Weights of a small transformer language model.
Size: 12 layers, width 256, 4 heads of 64, vocabulary 8192, 19.9M parameters.
Architecture: RMSNorm before each block, untied embeddings, normalized queries and keys, capped logits.
Each number is 500 + 50 x the weight over its row's rms, rounded and kept within 0 to 999. Layers, rows and columns count from 0. Numbers have three digits each. The size before them is the row's rms in percent of the matrix's.

# layer 4 MLP up, 2048x256, rms 0.192, rows 1694-1800, columns 192-255
089:513523566461429535529475495521469535552445439599581508490570501542479412583523511429445500435505523510478497546562540499445501515455463559558466537556535521479528477488498440494438452447481549
103:493437506538493463530519555511518496485472453518558547529528526509506557491489569455439451394494466521483505545485506501336599485376436448543402481535533561443553472522542507417529506501519541
107:475390471444467405454533485493546530523487449490514487551377503466441452454521489479463459510485478450461509530548517480584474553512425512468499471475532413517530567429474465519557606445525562
101:425492515466495509485432504548429462472479489477491481557487465595533465538483518567420643517541474471548572434468495458487565527508473560518481502491530509553442497530479520437521461396491465
102:508507508446433489542584559551489495510540471536603515490548445522486494479411477499467498440545528456597398492451473528474494507442488464432598503533469475497479521494509507502445478495446507
113:550540520491520512494621501500454441547444463636509493499414510556555503602505465509535614452489472507482528457546453528486513520537451438532514513538566436506467499611515509522498419554489525
110:520481480498563511503553563552506585509508505549516461521537517404512508471431510428340510470474563370496532483494513449620490486455557654468448544611556606365421531502526521513533566509507494
099:513391548489524467532543446574467577441504461436536482508498497582423517443429484457578559472536438560429482481553549409500522427568508508529520519451551556475492356625519527428459487530482548
105:531563475564499550540534438506548528516475507439546498531522481472506492502433540473366519502468587508519525536478421471446513513474506608547443580554561452574516570441523392458577569471438500
102:500453573406523571400511477554550513519455545494485391540525511472581502579490435461443492441499531598547485492521501469534519530446526487430473469487497471511460485519480490571583491479424453
095:470474547525467469576424443509533537553491479521491541511533532454453509468475506418515535581572473572486457475485538459541430521562486600532441571433397517501516511465536486496496552494545410
097:455439506509539546534504527522564544553503503546500471503449507499451468522534469417483617451546601504448493483427464362596512401548597435545472496580467520527484458547465486517508556458557516
089:531467547510482479504453525532424424633484506433486464535507547497491518500521549506525488487508562565561485546487427403606492556489584603551401529501460480538486570539481524528520554483537528
093:466571483541481535508426379555548504511535406407553466436550512440542491437515525589498469509463528523554473438500413521477504448451474461546488452542494478543564490474415531525515505432610523
105:587478607502471453426477448478525532544508446542470434469476576501530448511556574527489576528461466519499521512546455520564534455545512494491489589502463514436495460579475465489462476482442395
108:571507458424513522464349429514474490488414504483497531416434493484514461456534422558503570523490448616475524565501474483528538466437389491478492487457502431483450459511534610405567544483577442
095:455527517485465504515441488446600468479593481488579532549511513477469550485558559488487528485456549463445537456564482491432515529456449434522577549453502539467573460506487567551531547522489420
095:509472553536530433458531486539532558533544407484490503566459437550479491499490517595524567523536531495404591515618507469467486496580436453366547530448513553442415587513491523473534673501504417
099:538536369536418504461554525545520543496337433469510481443516526578482445562457465579505504494451559390426543539538523567487498552433510517437553431452446452435518505484447470485476540463503600
089:543576453498491531520534582537447519394555491556565543479541450584451480499436510481432538489442549477486466490502461495565594439434437513653473567549533484476520486541397495498528497413508455
103:471444504464410481411444569547550502496539542543429441552565426579538431498628408476514422546459595563516429557478556449508471457478571566492401440406472456555497498502447546518509452446487505
100:550472533473498368550542460485589527461411480448481494495563426505486555470531547513408499479416531514469495506432567538391487558463488475470542410430612482445461506470479542570581576537415574
103:464417442387593447452455554487543457426462412434601526495461588392464575516489510501486452449474466490484565568507478509510547442435474580486421457591561591477506429547481572466424531611496454
088:485513514575429515421462518435599467540492478527512511528464503489434473543478448590448533520525495501519559522511543390450480520504538485422465428513479499484452457472512461498495498424436439
098:531461490585539428573468476433449409555494517544529482498463441566512437496465571518507472560428467444545519497509516482476533540476512480468474443548545512461516473512428443570504491564451554
095:596477470481552433485629476576520423512506548437477571543497607518523490574458579453491478550504446562535455525594478553549465613493508547452557618564436479476550548571500505513481523441529515
098:535417436490504460496564493501472529504605529488592477480420532606522501551436518509571508555571475469423452545483558490561438484537572404553577474494503613471534568472533397508508463569582510
095:441469556505532502560517483447480601528514417500445581514447503488592544486522507487423592428546563476562546493528438594504553523434433516494509471534573493456575434554370434455472458543530460
100:464461577509404517609518568516509466512459468467601484448468492503446534541482436470579541468551486550504429490590463501552538586436464517465407458512470471577529370550510535509596534464468498
087:537469521486547524451528526495532538592536508500497514490532480488472611443443466621457497525467515432589453610561477410378493589589534500445505526521517547428534494437537501572521481552495589
092:482488457437484478455466496551531496434416553471544548564489532506614452532517473559476465544498474508500505532476413393452489494584515548413489473509443505537460504444481493516559483558610452
094:488493548557550571472468468497519540571473591420552445453559402514558551526427553497457538619524517545510478483544451499547545566450447453418465535519490488424587559494536572515519489541472447
098:526482514627501547555535543587471475497484493454555529585477516570571478461449480475522493501537575488480455413504493423496482577440559567573520524541504502529526423564420569439445592471495489
119:503420530566502512479489524482522464587548644496510531460433504639510462537493603417514513481624566436393543399494492547490469528464394371534497525531486572500522538531560566506513542531353565
106:496477473516578469424527403589435536573521498576427458493511452510517567515488556461505520469519491526530446377509448453512528504515494396566510506519558470419496592567546550455544562501423508
113:517541441507564489518554559485443508470523447500546484463398515535422552480479460454475462523437532379462534486556463447500513598472407579479533513530551520568581488544509502500508486439486467
106:480493465445554572474552477582477491514575514419572584534533420506422468555467532515437558492508489449462515620494505477464476397449555503499610502593489500487423517551595612446471486525570507
089:497524407449436431561508558509474474467414457425533528446430535552477508542522469532404496550451524460401477510524553481533481494497485502565453582506493552504542496361447491458560420464525501
099:485399500477498473564499451535504492509455437497530503552512519558499509468526479494452498467516559440501537570563517564513593509476469483496466548530479539472431414462495487418505504565456449
095:466464508587460539457480468507425471525510457634531566503431521433486516444441493495480605543481515531400480443502541549552485561536522515553437514502506532651561581412502420514476619567520592
102:516478606487485482554500453527515429568538504485489551452511528501500520438531526574558488478499495520498499474526584510488372577558526533398514523485460566527560514539543494530478575451464399
106:443420503449459509583531483499509527373505598511526443503517454532429465500451512509514487487508498555509597603480506442516349481483453520442494580450555455451478449598403490486398521538544498
099:466460491445544582534483466429520526577538474416463541445536572517533547548512499475532560538512564483393464511426549553542499516461539509572497504550535509440477497568495559509452508461472496
100:491473513509456478602517560585435484618533501455536470516499472514510427542517505542480390528418523518519484490487575524453499473508569396490479504529406525532586603435565457492555414507469546
100:488577573485523410451513538503478526467423466485476545465567446553535432453526413502449525471555534491479551569614525477522441528418463577546582503414516546517458510431552514381476476483491503
099:534490486521498547569538554498478599536430535423412613493535530486453469472509494455466508468536415446547486536489481542474497490409418485485586563557560538515442553540451572442548543559635474
101:515570520517501536389560500535535475528459527555571548526455541526420495379467456511575517430476590491513458523477524457386509642586576520479500520476496555533473552427442516484563456450450548
087:517580544533566465464505482512433433507515538521525507665379465397478509423545519519450531609556524532561579509562476529525597538519552500430597451511560542479466531638432438478484545439488522
103:496490459546501618450532487418427544438518522556465429528512432429412537441649598492539531489464520538576488603601545456445521490527553442530546509578449500555501494469515502580523473528428475
085:502471544594516449501483540537525517495490486515528570459445452554441527539487484469548519544411513380553442524477391556477477515502395523535481465449519519514424492537437517559539550522565428
092:449480492501579481445499541504572588496461511568540541520508470515495555551468454486473505553478441571511534433518457597503508462537529471463556522469524551443483567480457485514520446468580484
093:470525531535521532492439485555469487538497494434387583519457444486496497613525481465481447586479538437525504479513457514537591533549442537421562488423513361472459449587468462549441411545512488
095:521528489445581547492391522433432446585507438461556641462508522512493611434575514511522466501545472508485587561461559388510499588493430531492557499500619498546490506521524509473459430472571562
101:471449426541523488479454540520469593537600505446507425625523451527462561478438485560594521470493492458431482515535612542507440448522571581428474485476484449552473498455491519565536601394471514
094:439483577496450555503500523516510481493473517496467465403540556588542521511466488513473507498439515575505503473458491402542525472542522473569549501486659542535506507460483508539504522503505458
101:459470507496553473546496490548423486460475492496436525484541495553463440521536545508469594453494472524540500476511545542495566529507534523590451458426469461479445522539540449514553569375513496
100:480474472448428485529564413530429492475462489608571555482461565498430490468503477516499426513531506438461477523599546428496449556535632574538472471498515497538530532491509418583533448399510507
100:470491505510476449450581548455488508577506496543507545445515486529587543429367484549471530438509556481605441494552394467531556445473408458559502485448528413520514484465484568616505466399596486
097:517441607466542520498432474513475551454475464495440466511478543572522563526495520584591568612527557455479535585576385398559504604474523478616525520482435434409546513450466491487478470424571481
099:472446475550517476447566447498448467567509413573532485543535571458596410498642530463455511519496359472510566419536527460441564481412471577537494396476500523491477506508527609423478465520472524
106:558529451472449511506548487421507549531507600521539513548496497460455484497608511426518619456599584475542511569532600563524519435607525524572469565402524538503434510524437438523531473545513440
102:516522474524551531461558646481509548606461439493418566467477506562517473504468491580533481568448491476526518467561641412605550518512458502570482552469442499522420521488533426518542574472575559
106:540589451561574530473526446503554466470584395514617463507466443377482550442500492516522525510440632489495540519428517516489546474502532511441439564547560434567489538688440486586524478491498438
096:453460522509507588571399469415447455565585473563426421431539477461417587455476555503534543469533575532486475501563433484364450446495516385504451465478500514520404416494436493458511527491497463
099:490450493468559495508468540428488580533502545428514453505456431517509483497529509557542520561379527548566521460485479559458561591524482479499454479539491534478576596520519531415456453510480499
107:703530509501517461509454424469503511601494479523430532528601550442490516536467444542411542435488512442537483542520453581531571450531502553501486555446454520537497495556570534570417498488561641
115:581532546549471543477490407425502510483471468478468522529446413526451490502509480450466582504439484505481444508403404591525569520416587487392469473455527505460534493521595524543528515460560420
115:545491417446471509442433482503525400503375442469459456606421498478518474497512465382513458467491490461512534482465493475503484457439489457397468490465466494510471506531538492457515559521520435
102:509478537518404564510479474378464471561504435438540547456490453512514510495490419467540421490515559447481573461570533493539538537522566474429537520491455500518486360512446493534333536541501460
095:522370554541506503552497438507475492558545550443535655520456496421532457456493468541525538447480494522522494540496469414487475455510451498469432458535490587626466538553520527610563435531529477
101:541608406539467489539482535558575527487459453403488513502499479492577508471448544532588532523565538510483497568594459511500491575526511451499584539460497508449522446537498465486541511527452454
086:535395454516509447460554518474613508545518473564495574550560568487475438609538513508509542527543477532523528537549500490353468472433372471498494534457523601498485528616507550529484527468428485
113:572530445441487502453504498467509509488508427477499537519560607563474516538497491417558495460566421459495416465610502512547455535450494429539465458518402544472433461509517595554411474509578507
101:480441454574501410551421556553515517578495468474406538453512482454503436565549565438544469559457488504511478505481606490474481619437548440499498591459506485431438461438524510519452489526494506
094:479488502486487495505489439559500522567563477560533526528501530597431454535444453524564464501477467476511484506474540503549500466474468375395526472565415592567537429444457512607517417504494515
113:507442485492496415507448453447463578507551423623532456556469461440451527423528495492508445482347561494563504526438540508472532517532514486499490527453497496476560621504473520519452550453562538
093:543460537576421472472389479538476427505484463491511613445523472497419445535534458525430501526451571526394542500494581490545440573532411578489492508462464589481467495523480537556538417488495439
102:526487469503522544484498521468471526552475537475508389502508523457507490468505501580497427601558433421572534454531527516498529508430382484458517477496481561590442467501482493517664518507477499
089:517495614418515587494549435454415627554475544528468537571490484525549432477566607505499468420510426499536497474491464468481573465430456515533497484603509469547472455538487557429552478390439483
102:452532616407529464536456584490464464443456529516404484574487563615542518531475514590544559483527545402425499534519489465480469390435452502619560478548503541463504461498538596550504478540511526
096:429594480499461521490583460560554508422534577458528545503536514548444536509529523578565575531563536575507552495444549472444535511510518497476477432522508435456511442521454569523494491560499466
100:559538541518515518543522468525518546440375533505430448502497484555595487509423533579494544477507433525570443487511556379489500568454456454528437509403543457462498553523497593466491512508524512
105:510573420556510515487416448420546467516457543487502466578535493525465444521472423434521468447430447488454556451383518449526468407462419440413542472471496492541478449524593508468426518536514520
104:493578523479528400461481535467556546539476456585479535416480495494496516411477462580429362470480493551512478454493578469490524609486485560546507518479533485541523451487520539550530449543502441
106:537508457476447516467370501475543558536458436467503435418444558433553448437469473474564501415537463466469484482453431454527541407427474489551536509507459533491484479456500571453538545469554546
100:475465479421522486542607441592493484475573524475498527577494448411473573409488501460576523460606480486465482474579461458530466514449620504456547494487528476402526503570451456476524442522574513
100:552511470481559444472446568518456526522422494512440413478451452581540555366524528526496532501521482530484570555503554417378547525464459453521555596504575561437443498384450433461556522514468437
106:488428481521569526517547518486453573443473464467520461492483501430509619459584432423485511538446498558478547560472429536501411398483529547566523457489552567430472527498405446438504446545571421
098:502497491498451612525505518520549411636475434485620591429467478525496573588529459576427472524511441434516528474521472473480497532550526531544452487561546558469505510497491413473506544500530475
097:464531422558440540536514461578532537590489474560480489502530534531596556518555423542484527540477516564465582529587472438486461475493546431481499569382481534517457394454503492467547513576524487
094:426490505458413425454427531510482526492578421614467538519484554457496526390460392356493429502432475502531455514495463532516578459529549557587567480467454470568482496597506493550482426432530523
100:460633599519461481491597478559453420546513544476424549489507480502442513473473445487516492490547513578494487573597448563493530465445468492465555494454475467503485414624541446486504441533500428
088:500467548505496533493494540521458542518524471533490502545601437453435437431499543489525489515468441497566524580400465552428523544524338415492519474497482531523430491536571469487505457487474485
095:528561463435473448520411508477511465593510489512497542524524461519520537546443478464596500539485542475467552565473440507546557439456508477473515403592481534491528531394506530563504456489559526
110:562451466533551465493479542482558527596520497528392415562554384555541451528427493471509565442536392534439501564464601572548539463424394506529449526509508458493565482517472475488563357550515464
095:516503487403463534491513435600472480473489528436520557524488551515507420503427465589436548533457506496602405457524508461554556568497412478505484577481519519502467565487466497525463573467497513
100:402546478423462596432595428533517482458470493457454599499460521569440493432519432481512481492534576514507455482441485582494490529485449544497448455527510461517461439497560493553574517431565449
110:431499445502457487452398482424564578477392493572567497553384476568464533497378547507495586506528481466487523500529537525485469518535420491570518555465487526527517477472400532394493557471581433
097:485497464631482495600470411567509501495422473523506544531496512446564448446513467521520526410620469578510504516598542521482487555519551446493517579531541529465431487474570468483559516480486437
094:442471489465536514509449441483545520514512498536536484446451493418501512554513490484406503481571493475562524473578488458573488458479570447507503617548498501545548495564514441498482456489503498
095:539510508472596429537487566354540593441439555476542415468512425530545547461511468462553514514475478517395448519471472546580546534504519516467466484443445468499617494557585471483457596492466508
107:473496597555486461556501533481578495534613491448503553512545484564454553476442621445568519476543505506437456421399550475460486537477402587375519602458525501512540432517588485543436472443505536
104:521513544560476599479422489530516522569605509487515460458543546500465496456504519412472453477497513563534522489511500547554531589581561497595485504508437572571553563462439480356576525445445548
104:510472519427560513487467452486466363464536470501546489482506515465487567502600453532553526512492555556486427467590470444476551546496451457536521528546585475507422539410487490505477493512610515
100:506438493521472428510484475469523496431516549482601502513617500511375506456368489528499521526489477515437490597511598566549580463480497540356448563434534536522515508481552502411514477521502496
092:483415490476498467474406455461525467457503513492477630489392440541397513489454519474576481522389622538493509467472441448486562459530428502540535464451521480479393455445545488447587484569602397
092:423437454438527551600493554463531528533426407488533528402499510581539488477459515533455590490412486474431396544441555509430525499537549503493537520490462618530496418521460493446507471447562505
# layer 4 MLP down (transposed), 2048x256, rms 0.184, rows 1694-1800, columns 192-255
112:537563500451573530577528465393507469481545439553524515502462422423527476502404499427490457478501490506450425529535493460462517507664558598451484620567495470470498519497489470520440528515456537
104:470511480397531408502486503504381500518401462362513465556536481470393438532449467450503488441563589579550498515563499584519512463524582467463475493422468479580550590425533576373513479517571470
099:492531509548518428512523481644502499458527487542476367499412474465581448455489463462485598448448549446618450545598494543529479421427453504503516585443565564583367588601464498493550459408432574
101:509507546495437437465562483473442458405491355582550431590454564501556505536499486582545460477520554505505494513598550470528388566585476514526528465476567487494476507542483471489478536407485513
105:533508490552462440459501406435498394486551480551386521510530583500356518503436515491546498341478501481500449571477486504447461488525484590527479521444463366567581510525526457457467526546463518
105:463410572609472599417533592472533389443464555523500419517505439537498471482503472465449545389490508519534600412530395533480479503469465555506496449556495553586499580521532462490466475544522424
107:419501458506433494489487566472471427439520489476446600418558492554498490417521447546452439475482470548497432581543499425546441513512534544501497488500479506471480560496513512529474541591456604
107:502512425528519544418465496465474521461525515570458541530441527495458444499492428535489588499450545489520508434586611474497555481555472585515407492538481538412555539550494504489522489489474473
103:466460509497449623446476520416419477427433468429511463472455531517598523389531546561489503533511547500464572422485446544439568592466586495551447459590507482567491493420500524529527529497470477
104:453510542543472539548527523567498573522473515519499493446482588534470562521511456482462615421497565528466497513469530463407452555555527387459524477466509484487478457588454450483488539513456487
096:532496473434504549487526604471485360563492598522527462568518526531523515491555621488570615521435468501459432412534500470521373415504484458372569510553546473413443475545510486455498523503474488
099:404510434484491498516565526460543531550475514568540488473600487498571544522448559519475497441526507436555511415468512599590413439556540597574560518536489524435391611521504548503399467449479493
092:491559483471394520457510526480457573486543554615480412520565519487534420403421515457547513488532447504467465514482481591425590522468467466572507575476452531413535458523570419513530482433467562
084:527497473416528499500545513547461447506550440588491458567550534506456506596483564455553500445470563526494530558452493565548439476561553485486498509481551554485552539463528503573534526569511479
110:560483534492467475543429522501545499585592432443491500485459521551488486495540536541537559516525527531487487403561500524539454482461514473613542524554472546491491569460593416526430460482553486
107:431416453431426471528472437514483464575465453520422477543479520464481469494485552533501451546518337510504454494552447463497489470432458528464373469509521545451543536627485453574427488581449521
100:615577486419582535533503420581526505547520555429453562524452544470475347472540517557556515398536467426582427489515490524517508482519589522460452502446468448600595438549500533479438543449580540
093:570469592490472554422431550539529573564471457464504429490555484470414456481511475592503402463533481487447483473576517468519505498491575520529499532477511490494518595566494517503567439496451548
095:462509477553499512540510580483478485443562485506482422482499535523520455448468507463483462461448474525437501464450473531508506535462601423560495580505529468509600634452521522473579397504479415
097:516475391595467448543497466569603561536524532491464437507431487560561595513485484453523469580492481536536453495426510527497445518577509523436582488530518548521547506558484585528527521426456539
107:484559486536366502552604535433558435451487613553513574461553457482565461530547507431556532423499515438553476581510455495519526417520565490553548478515550462399439540463574500461486508379532481
093:524512484509484493486560478516448537488519451523572487474474467426555417447468477560497406495586548485444458505460462470516478518505419441589562530473516588544476537570498403424458452491522564
105:571435520562574438453473436518563552440584605429429593495447494416458521442538487466415487526495559468413504555476385510449505448601476505427490460566507570516413434614461538492527480547468464
101:530516525577434469508543531501530361502554520548466487497517437486443441547515465499523476406443432536614521425534506511456456518534484460490471533556514555479506488442476466479416526421467521
102:468482538530532441437521496438550526539613485417464421633484522431507487538460568404470494439541446456505498542632484518528489473538485460521486409522521531566416552497481454562496459549494434
088:434445466494456555532537549507457517490443486577523439532543387569550451346552470503490523481529506415602462457536543493516461409534573409505427519495533441566528512465499573492566581556508484
095:515419517556396517503515464489539524447460459478543568468521565567492552512527408530503528492500426473485486444498568515479494513505418522481462430424568515544454516418505486520563444434466435
092:544449521542523452538563478479504500491545500554535486503506466459487542496466584503537518504505546495445489540498494495507525422537465490408557625500493555396549483547508418477514568623523546
097:496539487425562546537484543506552520513434474531540444476453465555444469539485578449498561504527512496540476573553506533548531524553518603549477497588485554566478587557429507524452490518463494
099:519503499506539454429475620542651588443547481547460450547402405500424499578489484545515459528523499596478487494502536425460438458545412450501474476581560408501566460469463511553499493493561549
098:472556496467503405439412521442510467465531493468478512474504523451469517574547450432438514463629402485461513575417567561517555535493518526537378551442569445515506513447417469530533524481421498
102:483453579480560483483491594504525485555494598558522575452512424423508535565412478470596413540436570449468494517444466540509426461526441509479475625514508602452471456481560519520475490526522575
097:450532440590553537506520469551461493428371445473490371509528477595525465464426561540428388424476513452495561452511483499521516509465547523611470534559475413461428565470502436496563465516527571
120:494385485460416439443501503429433408510486524522585470570407530580499459475385467481374491497557533545466430434566476442523539467519479463537492413554439552520552532598513495508556515542503500
108:433583531563517452526556518509500544537484576565551547464502395545510538497492427519499443566506513523528531459543531471565515498614553412390575486545509453519504555431444547500577462540563491
113:574555477497438449490540521478625449487477496512512549421514437566499499589465490495489512497516538485438576427386484461437481542417528404509463511451501495472527550386381433494337527503527486
100:478557545576499570562491446552533507500376493498488555508496523529427586619540456573573481460518578382436548556445485500579559514524482584466555554489483472498491540460474506490531450504548475
094:560576549486423521492536472560420570526573525526433505509487519514459493501409469454428520566446476542477528511559418440494476464599521438452483494444514558508475496370543536519462440486553544
092:529494560435520540468572524424441598544574481497404459525496553481632437476512484539529506584486531560535464523526581449448516546567505463457555542537555465440555507505624413552427480485485511
099:489548534491490499516524512558579516469435467559473388532527521477486487541443604439453481449514516596505462479445480492572571429386567487466483483554526437506530470544600495490545598453400590
102:576466429455486462417541549605624508510421543526481516561461535542398491582448545500487443558526559535474416461477504462529504541517540434553430474607469438453463518485458530563351435425444486
106:479524487512444461522489480486467441506526448530533624532488575508507540592503508424538492514489493474454526510569426524471486542511485505441484480503565395598400492538560581537376555506549478
102:504504554522483523406535492462463479448452514501430528471426491513489545525505457502517491574525557512466547439540474485569561519570510423490511427477454568517531479424497449522467579423594471
100:483540372517538568375491465453470517523373520450569492474446478529510506501453514437504564504452495465460382485459419619503442463533466573488467506549383346573526598490518502450463575490516508
093:518497618579445458409515520486594420454448494551466509508462440476497418472550490466498463470543482478451527504384521521533573462550417516565468506548542526456470431382474474435504508511524566
107:519601508446548416573482504463520498514461490505507525625475515433509526563492505509531516541611452552588449545524496519452428445523547446512540541612377507492480479470471469485464531420548414
101:492462416505514545501471450444545518477397564464422536522457514514591501476565518492559544469449457491532449506533473518479515510555453483500459532436515449631510530540517458519453469517460535
087:504509442404449460480505650585432483453477425470512417556528499452407440459547512490475497500513484546522589491440440593369442535514479548552480488478489537506466501444525538516532542557544508
101:361481436511581444525500402559524468456565588466508422498504426491396535488501549455467486444508493524503545443546474514540526512479497535484518503573559490532489537515510458504477440487581427
094:537543536513526480421580353527558473472548450591416487609485468512448545470514482450522473527480496428443523475506520519523520566485470470532533401459460525487488462486453552560514512479516485
092:493562471487522531547451539499538487491497527574483567447477484482537544389611507414434474461543504498566503469405437434458521503526452550485493461494545553559500453524528488508405495638487510
094:555562530466513460573485458543448591537503510545544449491588519544482617527465536541477514632543584457468392524579452457544515484554472568486562602545546622529556448524438493576438548411541542
093:550443575491453508448522518576474433430498520513467498493547572500524557471492411437473487434523451592529483498461487499496533396440547563547486547535406535421569522464476494491432431463413523
103:429500489436502522511623490479534514542551493431503547549542474442592441478456446457532456468564534481573558505422479425579536519599557451537464484524545568482404486550471491556509470558511450
101:527518517567424380544618438509553479473605499521486467496499423418535483594492492463527408420468493481514378457498548561454405506575476485500447481379516567525462523593526424572586512514397518
103:550500482396515532528494452436394565490568547503461465555546541511390454463486543517446424544427388501483519531507465513484484337536551586551544495500496513530551513450545474521455511443614540
096:528554475461552516449506507417545579503408459444515502559547543481474410486552510518538471610570454487506422442621529520414500487560427555549451509464452492644489439521474518538411515568503490
100:494577582519529543504519507541503469427590494462473465508543426557483567511512525529524581385587490510529487536517531405531468417605458479477482421598534548507499464427467536512509570595561485
099:529534504509493459452429483524521453541543539555516505481505550612460467506512555464553419454517450622448438532454458394405459436521437529519412402557511514387572566484538402446532481538514429
096:445531506478482505478500477501507520568432545480469572589446512412497437537521478443465455417426466525427462487470579422397352402410504566479538444483512505498554517479549546425572597548546452
101:474548564533534519505610476428563482526473428492415540545593539458518486469498486458462459553445530442485520517514566410461517504579576407535487575489580521437561420545453445408543545492495444
105:462552475483546466469499475531505532379580514483461593464521510487408465379484438413491453528469509518467478540539495506520416534538506484502526610500518527511489418493450570564525535502475526
107:478566535518566575538556519517452399507567473517402576370436494460415477527535463563518516562496516491469542551540541508611494437445473526522559531444530497559543495601408500539476493516560465
103:478481461529491444577598545487536560532493513428493524491519469456504580465485531433563512563458494480582485485510466504541400483519516499432541413571522444484463473487567420493589504524484476
103:486488574512508548486526556454511464506480499511449494460504482453574546527520547499530441372542345510504596559420533441524464485448475423540589370521584680494559545486496504484522502461481482
099:586463499477437530522409521533429485506499622517491451432548557493575477468471497396443451466598479529529498467496402443519441414561535512452495530455529574490434594435476573601526485454558447
112:569472455387492504503468485555453467502512468501499440503497551473441484454470497479618432520517520490576464540419493443398421461500552458544517480530524497433525521522446403580574402524518579
118:485521459594483538561497518464526471462542488467539487533546492526467528495471492505446450522397467573464534530447463489494531509489459439404569500481615570522499441490584358389573569499465507
104:479422473436524618520449457474501457486486445542478517539516396488505464430471486512540417546548525485498435487475518517482491500499515445540529486521524519438512532520538477457430480524512606
099:473520565472483460578512493448517439439545507456502494453564510507491466539534548470465452533420454498465623365542463544458555493525468494478536486504514561469497497470593477492572535486495539
093:472536507436521521442476504488545519530484417560472521530649419514500604499521552482464376515540521521492625558521484495498431431544510460549515506389558537524494546548465531486499472517537440
090:431511456440482540524477455551438542540535514488510441549450377552503538456448496408412428555450559533434492543406555535556465478539567481467556552491563485538553521457463525516609480450569488
106:528491547465489599493468461483503582506445464439478563428519488558521551452516470525447362356381495421473517550478503502448475559577528586535463510565451459479492493557554619461540418586448515
096:566496550523512534541572484431548441486458452547520572462458402471551586493530508415555456609496516515462506518510425522443497460509595484599468612477476516459477483476492461529498483536576478
101:502523502524563504543560503529458521525517562543582504459457456516469542477498480559354462500474475542517475494488478475555432556436514442461413499485501508531468482460509413461587452572517490
105:528606551456506489416542470507526489448520544540519481565505500533487451504522467519441469451537553532430342639444569607429481592459543494460472456482512518468511515523512431506470456447443547
091:479452435568467486438466652566474545492436562475551448518547567470516445556503477499434564416474543532551503527427489472538478495558540501503529495557466496436601458507492525442566488513385557
098:585464463494598557519419511598560528575455430518571415490557526488488579485503414496476494530406482440463534468436386533407576436520532538484514448530568485546451482590495473484545544471528434
092:466526507449506431454537521453485573484523607508543479524502422484486516467482466572534524548486518570579437545489509438543457435478504611366512483505561584487411452513497501463469581472576536
100:534468488478579448592468468456521446512531441433554531455516473518497477522520488486542458428516479487633474438478489505451512617521522450453437442573468618475512552567358502492502536517552515
099:566543484535547514529570416549414483440472480569515500477480511484494426433475494410488487421455567477585467531432549544519503638513499572487466493520525549428445425544493545470511471493530458
096:543594509494487513531548530453486449535549527559448513501421479484453496402613507498497479502528515453534482476452541539499507512528515466414444522560504595499486439498452504398572544528485375
103:554565517473476486510506558496500587510454458429507512584428507561562600525463456489467499516480532581497532488564520410532556547516591509441443496511597493512485464510482518577420567448427487
107:429535471549481577531533410495498523518471449473464464462520466553371561496567550505538519562579442494437424435560448386469516455525559463533528453494448510504454440545453560514506456557507440
106:533381608495541453506554542543529467420557511519547484499461461485439550560526550513422519501570531612555569499435568573570457477436446502450460531506527490493534493543552486549371485459481540
100:541540478518549489536575469607474410473545491552480512474454500571485444514561487396515489504414505459446479420515443453467513531527439542433489449486365497582468481456471538514572397483496570
102:422482480506499538469483589518468512590560582492568485387466438512535485483546581585531455505530497407475412557524527483498459408428483452474490476523539489474572375409498517479475446527589513
102:572567559595520543527443514508519490491394489543468433507496512403555411397464453511389576579552451517551474506574414522476497523589500538516422562562505513498492484421465427536475520544478415
093:481499437496491534438498525489616515488503458489502595503450461534535477497495501499533541438511510535488548428560444362488444514514558417464453534505487534453538481593584512579439498506587506
087:520435565476546447449568455462490406504517557478480451532487508594482465563538526516590511521508522512498489393558445517441432402455512607475536584452514583433591553544548408507409531531523507
093:548599534504514518555566547563445569481450454433595571478388470519472476475539600420554424502505466544410518382436442389542551505407549461522520536468545486450572481519518591457581492531552512
102:432514545462518562509486505623420528472515576588483456452527469534456429460476520534514488444502480613560463405469534491534436403585504573521402515522466505591463550472478559557579430539486497
092:492509602393523508565525491436394605423506605473491465524522504457546461563609573503512449631608514592435491447475486432490456485524516466477561575413519440491416512507617457463518513491406568
090:505513394480521504447464520515486519499488581448487433560547574527456426501487551442485425491495504541531491558494415447503466531477453477579523462494497454418538544597594591517485549430525547
106:533416532482476502529526496456541502517541495594518628533523579434447356526540565502540514474500399515570474497476557449496499471565510482398505485468527462458448464516505590558397449488442488
095:454496509455470487456547523528501521586566543439489561541481589525457456522428473556549537525657528531425483514489510522478449475470472457571497532474453487476447409454447465513452440391510494
097:452509554479468469442492499436499535557487502528400484508622512488410571539464583497523463416479526539586479501484486449493546531463543486507570526534447485554611557518466570639569569580542544
100:530436475480565591477537389456497563499548437504462455453546491569514477479533477472514503495467554591531454536480560563428495543494502431434552634485513501477596436476563505472584519464566582
101:443466526559474431504495537540571460548440363558522502526493481497507512430571504473481351437409499565512513526519490522497440456426559604477551552626605426560528520579573488540417525581549484
099:505486444574457607484455488536595504524487462404506499489509474468436477391542388496515458492513521534567591426493474524496518511568483501504551430438595553576507450427507413423526545398499584
100:562535528487477542456501508435519446480488471439451551447481621505516506556557512533529366506477594440514554473476346503458436540412513452585541520467449451569383424387417472485553465527484482
101:418478550420520537495428539521430446448540568542429405523531432490599502436548472396402494454458512584388554478538471471491437463496526493532462597468479530552460589433533498550472544495439526
102:467553430514505398476465490522523498508466534488505535516453474513496415469399464500548635568487501480522508503457457458480546440515479536554527474502408474525516527551476514514553536527506447
107:470596493555389445634582526543413494485587511494620540515453511531555359489540498485531537517542479506437486535494399456466462429450426479485455508487495516498439501497423441561510497434624525
098:558470471579527480473460489440436479481545543536513475520576519516450472440427497460526519474581536538521560493514676596525472458563442519502462528532461379666492464467522564451473501536530499
093:503567561561470447490528464455539635450598512545550419505459522530518487431458506473400442450587399465527457534565513505508494537439500553507540471490535495482580370540593493611496559451476556
096:551575466467539486610537480470468581522584499504437485472542462478583464530566502418445499590535422555527482405411426592423515387501514558537443524481484509531543455468513526583380453465533561